Weights of a small transformer language model: 147M tokens.
Each number is 500 + 40 x the weight over its row's rms, rounded and kept within 0 to 999. Layers, rows and columns count from 0. Numbers have three digits each. The size before them is the row's rms in percent of the matrix's.

# q: layer 4 attention query, 128x64, rms 0.0845, rows 0-63, columns 0-63
# k: layer 4 attention key, 128x64, rms 0.0841, rows 0-63, columns 0-63
# v: layer 4 attention value, 128x64, rms 0.0847, rows 0-35, columns 0-63
# o: layer 4 attention output (transposed), 128x64, rms 0.105, rows 0-35, columns 0-63
q0 094:483511511494548447480491475529574541530474493452523495409512564491559525474552527562515475495506480522413547517483543472475390515613494520466524529450507501438489547497488510468457478514500451
k0 106:548549490481527457469491526501504474533450530485513502495538534531541515510457502567511506500458486427381590535476476442445499476517516532426463578467535531511499517544449567442485515511449450
q1 089:586476503521518442548519474472544537447493470508547577468529465550524498467485508486453445541455552532551421498503524527557480448510448499484460488566496428519511454415568468558483501510490516
k1 088:582476542519484537490556532522478541434494490555447575517490485477497492394505497431536502541477531459546589495443504486520536519495426432486505514483467469464590497500510450514511485554494533
q2 098:488469487498444512510513511510493518492486557486418526566509488548466558517522551574560501506546437554492503503436557486457547442509503438454489524403509518449525520510438437561501530501433528
k2 098:518505419520441561504528486591508541481524474458450487610482461484479498507469481554573442479510489565483551526519552496470474465463513525534516525416506586489461456477458515484496527467529531
q3 092:566502545528527452478458531453506503510588507447489502529515587521487523473512415453483522435585521452517446543456511551487527415510534502517503498446498472455468577508482514473562541494455489
k3 104:511453509512480570495542481502460526522533445484459545506530444514440529534450510457506497477502452521452486511417443609551457487477540490408453499486521450458504502530509600519515486565513525
q4 087:529473459538534505550551567481468516483472450519432552532498484486471458513517600502477496516454477498553499410527458471569548535535452508485539501563526472534464456439529509480555442470429471
k4 098:516476510517526506478537540446473503510491495553489558551490518441448502453470432559436547536449503515520475442541589538531489498492484480574512467536515471559498526405546432498542513427453492
q5 126:510529497503476484545479429479512548475467550568525551474550507482483455450505522521523455528485561528529551479464490458511554453541539447441486551481508411549533516491499407437476563512420486
k5 106:489503506476433444506467504486519595505529537539490480532516436476529486478512472463524534518608467497478521471425510495527546447526532451458519506428519580484493580554473529462457543488438550
q6 100:446487572426566520528581506512507532485431535501465520471518494471472493477463504538536511512490581525497439485525489421477542415519539462497526562497538449535562471499476436482536509532422471
k6 088:505536583533479552532580478497488553514454512473500457528475468564487442492538465573536547504544498478522443529485396547466554475462478532519506459453496548524502498454447519449550556470454478
q7 100:518496418519545490525512490479553470528498492480491535494520459464479555488499482542484441552454470408507524554528474550527464498498473500374511567602561420473509529531510517517449485528498488
k7 099:477443471522470458470497527513511579516507562559472547546578480487489503449481485500545447538528517496531523533498484492473457523546453497404481529580482467521508482515491471441503594531446401
q8 097:425495465515406520517480528528519446504500489507539474622444560471508496520526411541477538485508448521488419512518429525433505565437549538521511488501506518487496466520493551529517463479541505
k8 094:413485428456481510556524545495547451499503445532453434493502439537536488512449547506456489486551505499585513494560483499491529567447490515557532456617501486482476442500544527533498498499521538
q9 089:491440427510530453505447481580428488524480494439514472522477472595479535501442543530490524484455548471501555509583516565560490497503477523457487528499498483457400507537524510511483543570484468
k9 098:492475473495534524535447469554517476574573534469478577504506461520469564550522487497562462491494583450525504473551438525572476407485456515470429542501497481511509501492454482491455506544423514
q10 103:493447415537563519515531460510524412467510485493494467523458447518466459511461542518510503595467469531530556505475517580519447538532447529601488490527509487466476519451521481578495429503505497
k10 100:541491499508558410506584508550533492396505524476444481472494507410472463517531573496521492589458531463522509469526549482481507478521424528543493529487559530504436535485538444529506506496465485
q11 100:427459520452406543474495469454512488533550486497535461535490570490482532527509453517484564553531445519500517454455522545473520519509521500584474490538481444506472549471483573494493451404566536
k11 095:490473457523554434527481564510426509491465443486529444497503445458546505536496549528508495527536419465507501448511427496490499584535564541520563523518411504511470507454560516527515440511549534
q12 091:515513495506579526544572514480456539438463488543498500441508480525434407435478517497541455482493417498466490450535462523585513498533512495479516505503535526531533535400546496536519555455465537
k12 099:555540515483493456491535490392489514363509498504516559538534567474466481515471476464506526507556484509459529509503558522544531476475513458522502457467535473620478456477481466529511506433508473
q13 096:479525503480574421530480525442478512446489555579500559474521497454510539516413570578461433404477497477544491479524518540517487489510514543495471525592490522514456471517507457476455510523510527
k13 093:503511559496536462518440546545470497485519524519485519512523509460476519462475505522444476350542591468471507491483505511566489525589486560517419458476448532460508473461507500479528537559470494
q14 100:528525436433593475548473529495467550462526451540523559468510501526476539431536526454497472440487485550560497444554468435513530530452554476449468500545555501513524486471487438556476496506561530
k14 103:549522504526452482488497460500444505399545478534529515528474556554515499424499518525408459441556521590474479463549465502541538531435555457488520551523482510517529481500517474473502585524490452
q15 151:494542419545548488543505474534481499542532440480548471456458511510516507531495589490513518494409436514527537533536478490433468471478520556472474535582506440462490498494561486567418451478516473
k15 124:480568476494528478558528516506524567494484471519527513460531411505472462520445582532453495467493586526499487491552484423512491475494541499387536558470514469522536492506536425472440550503470492
q16 097:485532474527477503488450509520454445511478498435534460480500505459551502572494463432586460503422460417492540462504466572567445538519514515560490471517532492476518475494554552587477481495556499
k16 085:509559560516528437495465435454558548482598533532573524447482506472475461487426532418521464536481461445496512471525511534522524547500473531541465515546535452446492445533525448491465467479516457
q17 103:488516557412488489528552535480536550482427462570496507479536475470478417484485561578523479448516545507531459530496465518507471514546542450493461458513479512505524439516464423467517525513437591
k17 098:454525574402463504487466527463508498463478462520458470530537544537462473470519526508489464445501566447532535528455512541458495523516612500570504470435472508536461492514506518504596518505435457
q18 079:484481519505473528536463468546495470441553507485479464506523545445455504532427511543538434442488511471546430565510531509560443458529502561496459461459543616503496441509446501513486522548556506
k18 090:461499512597490531505498532519558401493557508497456465483545546470493509503415518509526456475499612478492459539473509564520543457519469523545451515448456492464484461554490518512442461525536447
q19 110:547498465559491496506511478592432450531545401527449501513505525437479472515515550522515508523510478510586464466575503518485461518458472468544513500549566423464452464527550472543478504460548474
k19 108:520517501544516524511456462538466446471480474580494529548564484506429480501487574559445481557511529532529432413506525535522449447474492485511579459508580499468485445530566462498464480475479527
q20 130:531451565470512490568560509459493518457442535591503525466542456485486411463522513512508465499477588502545448424451563464540568490488442499492534523491492536518524523490451437489461541504477501
k20 111:512502539517478495464488543483504467444450520481462542545464535423509535494515424445423560544557521496457438512484539515403511597499500500565516478483549549511559483512432483503546497489498541
q21 082:448485469522602500492519505468499520490521441506511510508454520592462430538519535527546465447435441461517470463516514491484482510482498542488446580590423515479493454515484481498545476522540584
k21 085:479477506429574448427574541482478503453534489486523503474497511497520480540490520528438464455478576558523494504459531567450531555468525523506501505501455510616483439496447419504507526548498533
q22 096:476484506453535515526490496494497513435509522489487483480459517506475443539494580570500506541535521588546541511485487484556549414463526463482491545515468375490488490468480526469431514611507483
k22 104:462458477518504494507462543513452516503544540534499484499459502433485498489467493557524468477578549531576477465491482524403587416497520531483590468437536492523498559435456491489545468479546486
q23 081:557468515490503566540462511520457425496524569489511486532510544520436501452435493489490488546514497598441486464458507470491459560492476539534409617505462544495513544466468454522481472512513502
k23 089:586544479419502434554575498495482452528513451507509544521458517392515487514488567515515497511550505542478430513448489473503496486467478511532444551525472592540515559521465504522448528482541488
q24 085:446429514575524461435497574462532445541472533542466493459527572467478520490491485489498486481489541511549425554576497517543511444433398476530518506482524547506547564487466480521510483513520469
k24 095:464531526578464495481640499476480456463509508516480505490535520459417555537562473533516498501450518511512496447482485514502443553469410546474519501550538534428498461517453574516490494473509478
q25 114:480510477481547458541581506568515461485504490560547508471568461532503497504505565524531478476479480475490453432512468453524488484503437504450514505520581413527503444552576414468453465539535476
k25 098:502535605498475504556461471531457472488434580513458468511582479517523437480506483544555467525499560569441490469463508442460498529544518453529483511550538488523501444506457412468527474471474508
q26 095:457480528523497474481525476538519505479530583497419468501425474475500539570519453586551525489510526540476529547434478485506466500491388548498492528546478502493473546468496524545584454451487445
k26 097:501519431569527511516558512463553451484480541564518495553462432549465458557471545532515515497463492449522525519499458524466435518564423517478409509484441558517540501427481477516510480534479547
q27 121:514503525504533497543470539538528541493420510544515505471557451516517468498431547565549459448478589511513493457562495473479540480495462508438511494554471466576557497430509438453420468498476537
k27 103:502481567421397479494541484484578482544416559554559533493506503473535547514492506479473492456533547480509511438561514471502564523522483483513508476450448526509503462513435480437579464482472516
q28 082:490548500483494521537470428535506546531432537483494524512377409465610509478532455504500587501471458531489544439534503502498488471475487475563455479496518519482530525453483506467542487553503548
k28 089:452551473483500487466435438537478536477498520481525532467354491531520445510509511495484523487529491491495558485609499491457524501566427509508529426466506510561534501523533536557496444514471533
q29 108:523489508500504492481521539444458534482493540577512601467555478484445484458536467567562474447448598513526479459535541464480494479518443441471514514455487592497541500478456510489457537516445529
k29 109:502515541513481493416515573472514430490542505530475534534505496473545536479564490506455466499508458468450493496563560521524479568452461471490489500420516555493513416521404554503495593467493475
q30 109:493446553484525485527521518459505550457494501569520466422569505499496442509422520550488478488468547499572423546483407467494531530478532508443466481563527501557462543468562479462515527551481534
k30 105:527466550512436488520521498427531452477571522588429499497547505457454477542512434494491523461513563462546440538426473465496500535503546530480513466476421448578520512517494497523570476514507466
q31 094:470491460544547455559488570469547500513478459513568477459558448531505536516545462456497528443415441462480497586500546470556408522510538517518475516535499475469498503535523514548455460446519448
k31 101:499488485481486520569556549435481558468480517471479525432556536553499509450516513461499476491438462453453477548504483464470494558517538548481480614497550520504546457517470449517441536523407466
v0 096:537439553470513504477506554468508503558571534506532423507451546506431493501494529489493553535449475486595433513516429473510506503533508477477501501478546503466520531468467444569518392435506524
o0 092:411579444495551474535471554489480530455479504527517558516469474452548564564539478495467535437514432476489537488474487473471534476555565508441545539470505515521491476448462551422527503535463541
v1 090:537443456471549521497570454501521469462528510542469536518434476525556479523482486502483434518489502501516479509503515444527511471564475527542603565446408486431514505460513525506542457474582437
o1 082:481484541441376467474410490516521520590535491499512507545559469521513556455468499525415491464551576492569501546495513537488457534470553501434490499486503470495503490567505492491474491541468519
v2 116:479540496527491528483517421456536570490488426522539544582546496510548488517534481548412438457472470509468498522476500565547499412487484537523523471521477501538490424461476506473501510607501481
o2 091:522485561510484499528425433550506499554492549410486463416504553509457452499463505498524572525493597508491457591575471442518518497434480570484480510529480463510507486493483534520509520466509484
v3 102:476482427531437450590454515516414529454493535563464481504487494583571527493471515472493529479456521380502528488501506493546423510509472551523529517519510480545526547543460488494510485550533498
o3 089:495482549451501528406581491491533483487536479490523472572500493503519472464565489532484458549536464570502482546384476495469456523472566485466437514488475470480483485559515548537569482474481568
v4 092:499537448484526517551461486497498478486502525479471500506473551579477507575470471440547463512474436561486512462494422501511503419445514593509526535522580503568551505452505542450492453547512445
o4 087:565464598450497576478550494525476514537464491492486490545512498511533469484503514506498499484523555468468478566433581436434477531507474492571474460447464461527528494558467430459515586506481471
v5 097:530436493474521561526488519490562512486482571489478483428467436454508531533521541501454539446492509501461451461543576569523442545522482529499602525461479495511465429443496497439536451514539511
o5 083:415537449447521511487481524504499450473520536429514459582522481436437486500508469522457522542545518511512499553513459513450553477539499469464455454496459485517469588596511480570523493539519565
v6 114:462482450451475490533489486545503510505536524580444516442457466555506551516497519571458540555531408546495513519471421465545504612520521516488461494478506530581466475538490496517493438486486458
o6 101:519525531454524503461534489460541489488506432465553543484617562555503539495562487495465503470525499442494485549463506541443525432508506453468484465527431447460560448564503514453499553535503551
v7 102:478438485533531562487515568468473443514437491580518570423542487518480504539468513422458493481530533452447555531575497469493461427446498507526521459517497501474511471569424503525523505513524542
o7 082:501492517523528479528434477535546571465574440468464515546446510547523473390522532565523476572519503545498506446521536489489452485492466477493524428479499495439479547483581449491554484510467552
v8 103:459478506456546510619494451478547463472522472539542574486483529494496501564510462404552469553501527508503557498486521432512433528512551423488504431430471528486452468536493511524504487538502500
o8 085:487484479481472460418490539440555498482483421547547447474499510541574503443514548522482464547592587431504546501528513541503474518522414545446492486549521483521546467521499495453455491492487522
v9 083:542475579551488528447469519479444545534467533471520512430463577481405496561476470555431472526531476484446508505517573502549496474481464478497572553557453472478506504510536502457479448451495516
o9 070:509530428461536505531408498520457491489505500489469501540430469465522471481467468469545531429505552523535527504590485507465471517494561483503505413487550558489441492492472528564582588525473500
v10 100:522505561517513516484430554538483502493481482494574463500527494486509533515481532490535427483422452418483469526535539492492538486459472446424479494462510549555495397514519486554596489460545543
o10 091:465537469496508493597475491497520475462469485508480547503464565483593500463503462505524553477546497516520557471539441422464468467530539555521488530553495456504467598445465517399487507475474470
v11 084:495493483497496571546486505465388515512529489547459476490520464557498479522540471489551531460525539479492480507542556442511471434541418524502550479468489533515483561405457553504492428455537564
o11 083:488497464490512458491484519498508532487508534525517498539481455444522528440502499550443479555465533530517497556461490439476446528494579529461552557579520443485464466538612403472539517508435495
v12 117:519439514461487513491563596487495533507474466472537523546503501475507436538477471433501471482508531430443469494480557440404544497500497497497516550527445530575516428528528534582456509525551497
o12 105:504468495582459502544393456514471537491562490542481526477454511471533486451520458492464453518554517478531533443502473538535467553483546535516470560468533490504474617453481461489523541509528420
v13 098:549548497490522543482442439512466461468502527468526516478551522530456536488491499577509564535493496555474566539445508485452477473556429489513536504501401451475482442486530486526479582418463454
o13 085:473504490450456473514550511510501464526443533478462496535513463575490509502497452489484446438454552478496507462619553551557489555428463443504439422549490531511516440523488519553542487487530518
v14 086:428558549562489442499561476502442476501531485480499495491490439473452596474511569557463435531499461514495470464471555578493561522511483438455480536493443535551515530496481571541513476515486488
o14 079:580494475486462473519458457500506460473518548512526545506579540482474484506508485494623510392525504448432540480500480482512539484534569475524527517545525434467537491539532507503420548476477454
v15 117:512425490560556551461494418445528521494513450519527502512485469559493511527581465522511466492508535525510502414495567462470463478534531515503457526421478549530505497476509492497458549400585483
o15 101:457493527507448439541450498495536494481454532546496422442580564466509518449457452559474516473456546479524473560559524516527479526467515489473515439609537555444516498507477509516482458510494434
v16 097:495494444506480514540502478511463522505508497440546498529438547530500533537538476545530504565517549537494565521578527428476441547514475545499413440540515444442484562425506484452475546451528458
o16 098:531421541446401503466560520487592507467461528564508506488501455524534491471517451451487466466488545505525475558503465507493483591512488476493523419502476562544513428500520501559562470528470514
v17 102:465507494478505444497538495479480457469524550467547498495546387477585487568498438572560541440475451470500512478475506516477434538463455472501529493494572499432484542516507469531508585542525501
o17 085:538456486480478563493575524379472569537505556512461466550486491491483502462515469488456539562489465552510452459500524490509536430510509496389526507520512466571546492455515547542470470489492464
v18 083:533507460585482548494468461476527536530563457565541536503491483423552432425534499528511432524450483512423531468500457533520581520517542546476524456518478460472428474534464519492528505533464474
o18 069:535507602459451491530541493505464413500488475458514452426505508532475510556442568507544572503491610508573481533475414478533488458461445515552492520482469510465525496470501493476513515496530505
v19 114:513511502546468515529559516559476455567498433537524527550504480489510471570496484431514498412544452504485482443531558498491540496510479469412485473506472492578529482493541496479450487430404557
o19 099:603475551523521440520439461538512489459492528533503496470429481439516455493504441545524508523448523470470507504448457552502458506496438557565500477550541478461507527455513551500520509504606434
v20 090:545563531508379464498482503553516499478443443482537491498496496433541505532512574567541543498432456490533564513460481521497475510445450415496503499529493549461500472540558492571468507462490520
o20 080:584528523529561479518564516475463419490520539568474586501475486489498504486479444450525504494511508518507488385542462509530490458486500518451464559506508519549517518425410519435504516446493484
v21 105:501418505472496597523546498506418496492505456473447556576502531460525504518456474553490563528507535551489534455509478520472503509587472496512487500506501413503450508484428502518393502471479539
o21 096:509489490528499463485463522488519544555545577514526490471499421502499562519490429498462386430421513460521538482486513503565444515455472521451512513500487537467533461494536451551596512466538485
v22 091:483454488514492459654481489535458519520486492493491520512420483501490533491508489533571558513477484433537455496510524537486506494500486464523517545460474498438580416504448476511546507593491454
o22 086:525464509479540478483527512433516515492558479501543478528492501499538505536505580423440495458575458507478524475422475496534544522539503529391467556540489415583448555505498559496502489464501510
v23 106:528521481482480522479489507459580501524511480583472437436497609458557480453511514463540573482469534436456565425488494498487500422482478558487522540514495472478532547495520540513486530470448558
o23 095:503435517542550526489562553567448445506544468505453506547473466467502485506477533538486455565482495559554463464435517476488483543411517471571481520498532558503491478521479409468545432544509508
v24 101:434449514524497480537515511439480439494514509496615514470483471470452525433527503491496448461482473560521527577528544461477499512457457610489525506485477519469481528583441501427542501519531480
o24 089:523489521411470476548520460499527530487483446459503473523532532509460459507428573486546578553542492460501490477486461516517538509539545447479532424470482453554506508494593435543508527501426556
v25 107:513510556538506454533490482515491514464558497481522422497540517535497524529487427523497420543462445468559534591558507557426503511545509448495565473505477515551431510529462428511431509487542501
o25 091:460570486475422458487512527426526516469430548529551518467484536469509490475565480488538561466562514455442551495565446473488521539487504515457455489507529526519559486426473577541528546497439502
v26 084:527454559461480537460444541491506517453473523475493520493485506500482479531585442626487426539463480560522541481495444458482522582504472517570503517459491466528485452570526500465534484492465445
o26 088:471527420443534497543526487447534525508478492491512496427550527547540595517396515427489524461472472422541528484595509535494498497490507535424437525500480547526527524493517498514524545522522499
v27 093:509598511486454468524471520485531603519497527552497536410455565455487465430454546490538564518502477415513487445514450486480488509506484569515508482453504507494561476496487569497499433492469481
o27 089:473490449513578534461548486566443426451558436500499498488513500475471481517506568501507474529555445527497484501405485462462527525476492447507443570521504480520469511512471464416542586526537528
v28 101:554500465442439483448525511472480481561470455473546511470513503525471517499511476513589590485492504478512480452488564544433591559470469539475475454566512437511524436536535484468512482498500578
o28 093:547464518491544546570536461480459556427500537485440578503514442470495441541468435451380506520465520512498520472499486518495524432556475530489514497484501497515467538474462522514586496556546476
v29 110:529491510482486540497569456496551538588505458538527557489560400497554517455504460525540533491448480492500549504559441449451469503533452460555463545465442474479463465502572472516529509467533455
o29 098:491428557482445486524460500477548528513489486494422498517492519527491534497439456511406569480496526537566480502481466579559519450436489544446511500567500553447551485476451521489566476504551537
v30 089:511447456532482417515523536464490497454592470473504499459573541479559471514588505457472489509474528567507546468466570514482507569419485454529505488522470519456486531520481486397540480528501489
o30 081:547509534454463492542588511435452493461494486511501440468482432504450475473417514494509533506470513519509472522540472566519520452527546497506464547388563526534494527507543485594468453476457531
v31 112:472526515469491504482498437527568504485461575436510533470485556498480484482521461541624509561490495544501484551484438524573467539490530477520533485458461410512519495480493513426461537435560498
o31 111:457509472467523522449512482497519448548455513527482550533563489518528540529439539429462485503512512441509518429555543492526557535529384522440483497537498511535513404522445452521530524551451504
q32 118:577499564469502521514482545451480521497477535553494550489564494508475474458470522557493478504451543461441487473477480467501553491508460440456519536488541506492618539521434419404514536526472525
k32 110:487554546446460469478483536480552481536460500527465507551522542488522535434500439538487519488573540403509451498450510534497481565510422454546545432449511576509515481479438538498535548487501463
q33 088:553462535539502456499537537489477515540455548476443527513540487479478537522397490554529506479507555495541452487583422483526556520511422530443547478510450465589468520471520486490535512501459436
k33 095:552413530530458544483532461457528502592511505505464501503456467471510496585486497490437564521526525496507516453502524502524505502451507538542440489529427473490477532573472505404415562470525484
q34 090:510444531516393535514485431528483541565502485437486501522544528549503581514455490414479450503509542452494543477482526515542525456482520499476540544475544479474456518567484564524463509484502401
k34 095:451510516632501479382476592488497446489554480501525507452505528473546486529475468525494531497472471500525571460576470472535513529472497547527511520513443522490555501444484475479423504485473498
q35 092:534462533470554467502494489560496494536518557461432495521520636454411543459565475526458500438519481491470428552464510501460528520436557530482510507471500494516546540493444479511525535459511496
k35 091:456500468499456492495547522504536490527468522441515470481486454507523502469539528468612513468453524571502442436467469559529527495486423504487457535513470507501578525539430608488523521567516457
q36 103:505524556501438479475466528495490524511475617477495503493461517515506552508478465462522558447540493470413541519545483425494529533542545469461514508433491552514557508469473500451493575510390502
k36 099:551488531548489523492475424518495481581481450494463497513469454502548481537553487497512510455490491520399516527472538556520554515435423566539534507509496579445493492436475567532474488485420478
q37 112:478517409571519449492486470548480508561504466485498610482540487545513550483489542531500481455451556455476515558538462533485433472529530523481537514479522444444473476569546465511440523465469441
k37 119:488495580554504486428503474551473495518544581535486517448537493528448509488486500433548559468482562486407504465553504487574495486527472506452489482537518460549527433494488463438454538537434473
q38 097:527548514472505414494450437584537467516519491466511454489514513523523597574448532523543506475491443437497508498555499515500485431465513496533506465529598451427465447534533534502510456515479493
k38 114:474465457558514481471465509567483510487530532518499513542498481469507496513388564526530488488499524477466517451466526515488552570494505572464476514563399539487460426545502492520479531542452397
q39 129:489573444543480496496502469491477519539584485420555438480463521513503545508513539456457553538477400465446540548514447535490465526484496510475504504469555509497492503517572474592513450425522501
k39 129:461460489541510458566555467501496519464476479530555479452476456548504436490505555556509499473444502470526527494541457510523517543493419530449535480537534515542508482491562470593461543454417414
q40 106:494530459511495505521491444461525509496533463522536459462440502444524420519536553565515532518466484611542545479524510484407446489475534554514467527553471459496454526493454520515425476496587516
k40 108:489582424437528477542472508534499569481575446509550507554522463482446466505459497535474453542476556538489504516549416439527459422543486512481521577448522463480468544545486505484519485491522519
q41 105:501520517549443473434501478535497454576506508459511486533476583480532521489534436384528511536471477476502463535523460538491489581513469546565495492511537487420489475532492591484521496459528437
k41 099:488466412488596502481532519487529498515532484533483604492478539496448517519502500441477511489487431488521521458553475512522473511413472493536495550592517498486534484487496545579406484524482438
q42 075:479564496518564489528472492507415492580525499513506563496505409421459475550500454440431524486520592483481476419441539499543510491513499538470548503495534476537496528438465492477491554480499465
k42 085:454560548498448533534421509444521496464400505545517502519497537517531513468508467421420539560476514534514452446590489464557536479469493510498454494512525470536445538514490535461472426507497534
q43 072:507444476498507476511473530414495499569488430530515483536506472505540547566502443472417417542539551472545513548507417513431486559490514500458548468467523462423500522533495491529495483531559535
k43 080:478485559515496439520432500526505508490499486493560476422470580468502500499472537418467514517529556486477472471552511519545445456546490461584509463499430434481514454497580566471519566529532511
q44 098:613572462507543464595438485528521501482529458525532582451507481511445514468487550532551455508430497525523493453488527472476508509512496514437439529532515496487470504516532448485408535478467533
k44 094:482573562472464462514520487563522484523465551516473541549575503470459468490454494569508476452537509525466455437458512421544515542528483479478548556466508515539585431530482475539462465459455456
q45 085:521521526415450521451522539540459496514554520463488466532430533439530483540440448502533530554532441465493470488455533578499479502552530431496503536498462526528522411550488577478529460486547529
k45 085:487566468537570569536477496555491549530486471503468410520496502545530550467528542567436512396560452494549483483543443442445534493491532483471518474471455509439502514461524533523473487525537496
q46 090:449454457516578542513527535457416528533553520525477553436465516488563473513565514526562495489447420488539482394544493481529551502478471466493540517448512526490500510480446536526461562501468508
k46 106:553584558426523463520534528487455533531447479428449513541477505505630550536546499484450521545469499510486472471462490490463502426482498449521554502505542507537447440526539466469503489522475479
q47 111:517543422539517451436512510487487475481560477421518516504476607510486510547518474445503487522447494429475586501519456521521522569467526470497505598534505438527488464501566471511496529447502466
k47 117:520522562537522464512540531483497481547529506566461514444522500589481494509527554528507467472429550517548443519494506524534472532433446496463467560540535516452551461472443434527398524499490443
q48 090:488526525490423504494479577494523525588438506499516481498514587542523566461588413454433529426559477493500490501493494477429485482453542502525445453464463499493508492549540458505525501497470515
k48 094:498473462523509414528515521496461529504502497487514461444428464518505539513473526482561513441472462511449487536528570515577431511575501478539488520512472493505527533508486631543525466411450518
q49 090:470483546532493540435470544461485478476533479423512498438539584504483504508527541567554522401535543467532483585466464564466500485489523537483477512493523466458419514502473587498491507557485483
k49 096:459528462472521513495527556454508481598530530485446457452420485492472519575470459487601543512470539492413538474508456468527467532499534560468520555457517506475468461481495504469505559538548450
q50 093:477557490515494475521543504513512552501510432520457456470554515476413483539445441605453454525454527489552456594515499536490513528512573443507512534496514531467474556503452473473505540511425481
k50 100:438504501477448484490481479550508452493566502515462472517436541542473403539486540441569502485553516529576482489483487516579546464472520430514517516397547554523483495521493513453527504560490462
q51 099:479548519484504441587499516517530509433517547549562535440525437462513491523466510470483472480419508474533475449494471515573502536509462571457488578543475504511561483472491433576425507490479495
k51 092:476480520436514481616537512494555484464452496582477506539491469451541474455520461546506500533522486510531529473539533460456526470539486484544451524483502509476561525439478464455478509521371565
q52 088:532456526643505487526476546555473471485529470485486492491484546521458473483504486526520509446438483507540498464523390540561482497441513548528494543450536502443511475432553477546452517487547470
k52 088:450502485402476495509533513567501505513493490497500561432468483502481594498482527456521491565430559540480519488528519506475553563517461464565470560456514526552471442476446445464417510506512522
q53 087:455426498554472468462452467494492474449506471518446508504479544506551458518534531498492549564504504460553496531450450601542573479515549469494530420512523434491454452556526503516509530569443517
k53 100:443416559460519523463429538462486552593533519453582503439526499546565507520514503453527492520519480453480577495421561446486511460484540468491512529495501506473457450525492452523462518526526493
q54 092:525572515490491496552592519514547522460470478552497515451510463514521451499511515517539520439424492521508499472513518486486496488482553437431477478603494376564528528456514523452446525463511513
k54 101:484478468497479507477447524514462488539510453576508544589516452523475541503489492528497479505548484567515463479469526453436475507597549466438623517489538478444532534513474506426539493474471461
q55 087:483511455481474508490428477569514560505497561448492487526514490462527542530422468485478530456547462560425544507531486556513533513443509492450558476440516489470419497553479508440529496574548561
k55 103:526487548576491476518448466574546462525476524441497428466503477478507491480475542513438481492469516448495573553515430488519564492503476601517553492554518527481485473537465571474444491560463458
q56 099:499515458467474518497384488471514498581524488460509513550459509488482478481520467481507492501489451468560516478553484600497398573503560491518516453512473509468461497496522586575475491459515566
k56 101:474525510464490486540509498548530478505573512485525466477527489499520574505383534430503508505524473547514511488504460446479504438547482466494524561551469491475509509435623510499413438504554515
q57 105:427545476525502513468443474498536428562496452449455434579425492564547482570533468462514518465532453471498486524459509544476451544489511564563505491467482470544457482504493501551577508492535508
k57 099:523486424471488501526465434424489502500529508523541443460546458530545510505508556486534477546464474506550498497557563541587498487527531502465466453557496383465446475493513511590480456507523511
q58 088:471515581472536520508454452487495539429481483498532477470512482498544501501465466426465538457527502471521528503521459490515521491584559540536473429462472499583514566491531526433598538469459568
k58 099:481434533467485472483473460439521508516488491542554455534497437493525479490509501414461531512516414522452456604430531521521491564474598518483505517504536475486515562460573556513506503549494502
q59 106:448508490543478527455447502510495450501492462461448480559449552478538514543539440558473506485489435492464580506512494553467508529467469537539479508502530518430454475515519631534500443444545540
k59 087:512527440476540474527455523590541479548499479455539497506486534508477489584490580547520481550434456450471483538534509489435419553523488520444520528565464501469444482468530519446439489524545533
q60 114:539469569523447501496551539501490448463470500556468500548582568495468518444501460533483546448546506502513440469484548552498488548498525413540538434438541548488495482509440515457533541470436475
k60 109:422462541469483580453536526558452415515547462499496510530437500553509535542474486471605559469459446530514465517446471521480485536496518483563520480509516571492467465563457526548472493494526506
q61 130:488469423543524550510491485494477422495561460449482516506448522567470537566474418424469595490470430478495508545539460497470495552480499517538519528567476520471497536548509536561517491463530468
k61 114:463500487535609535492529480485509452525446405492465519464502454498510438486455542509527496495462536505561427481487549504571456510492452550577504522559573464512535543512546442477462469535500492
q62 094:544474549493467519541508574476542442541422519522525471545519515479484500443541449501524476529579434483419519476384482506478448502538483464529531559499512477514534535571466537509538484459452489
k62 103:460537453525468573468563524502463441489489497488493521580553547461474521441569474519532498519471482458540477497485505451506435555603498445531472493478462518421503473422506566532492495471519456
q63 121:479484466499604479549522516526527518504475483557553505432551486518471445496476580533510452517474481509521464442542479435511466489521512521422513568574511415511495479494559468491404475508474518
k63 099:537543512451484505522499530487468534476476575521516551530552490436488517470510560474504501444505611527509448477467509412480487452540585437483545542498467531498490505459512443457525582512439478
v32 095:441469516504522433486527553499503535462441545459527503491490444390559529488484480555537549481508550449496530511441498608434499512515500449509594542525471518487506448545475511511449520520514512
o32 095:493402517519514542445490441525490492429493555509459523516499497440510448496477548446500522531526480534490491503534493537531532488527510514573428562560495553544499399505491418545518479569480447
v33 097:441572456454445442517474419508476516494395453460482579492476529532451503515491495509569522543515524452577497532514586557537490467504539507482506517473465475511532483490519493451516459509539569
o33 092:549465529528481457525568526410552494433552496504497494520535534496414508449520472507480561528439468473531434519498510597483457512519505477436431496512524539532485538476532464570539473493476440
v34 097:455583581504508489458559482517521442441544525482547517488499467548457550524514499500459465378522496506532525512497496456477460427548471503483488519510498509558460507472495544521391504454547538
o34 089:431532469551479517487531503476397493489519456595454477429538473523424469518520487524506488554529533502560478540498438500466524526441483471530550528458542610511462474476491528478534539481482532
v35 113:412442514442513527503537489478520547486561494432441498514495481537495541521451462473425483507468494566482480516536596498460545493490532543484563524460507487559511560496468505415450491563557486
o35 111:472553476493469477503419479464503552465572487496523459493495518461506447455502471491519526548443507480515494628504497487524554549498558551483469501446504508517510493577566487542522499403432541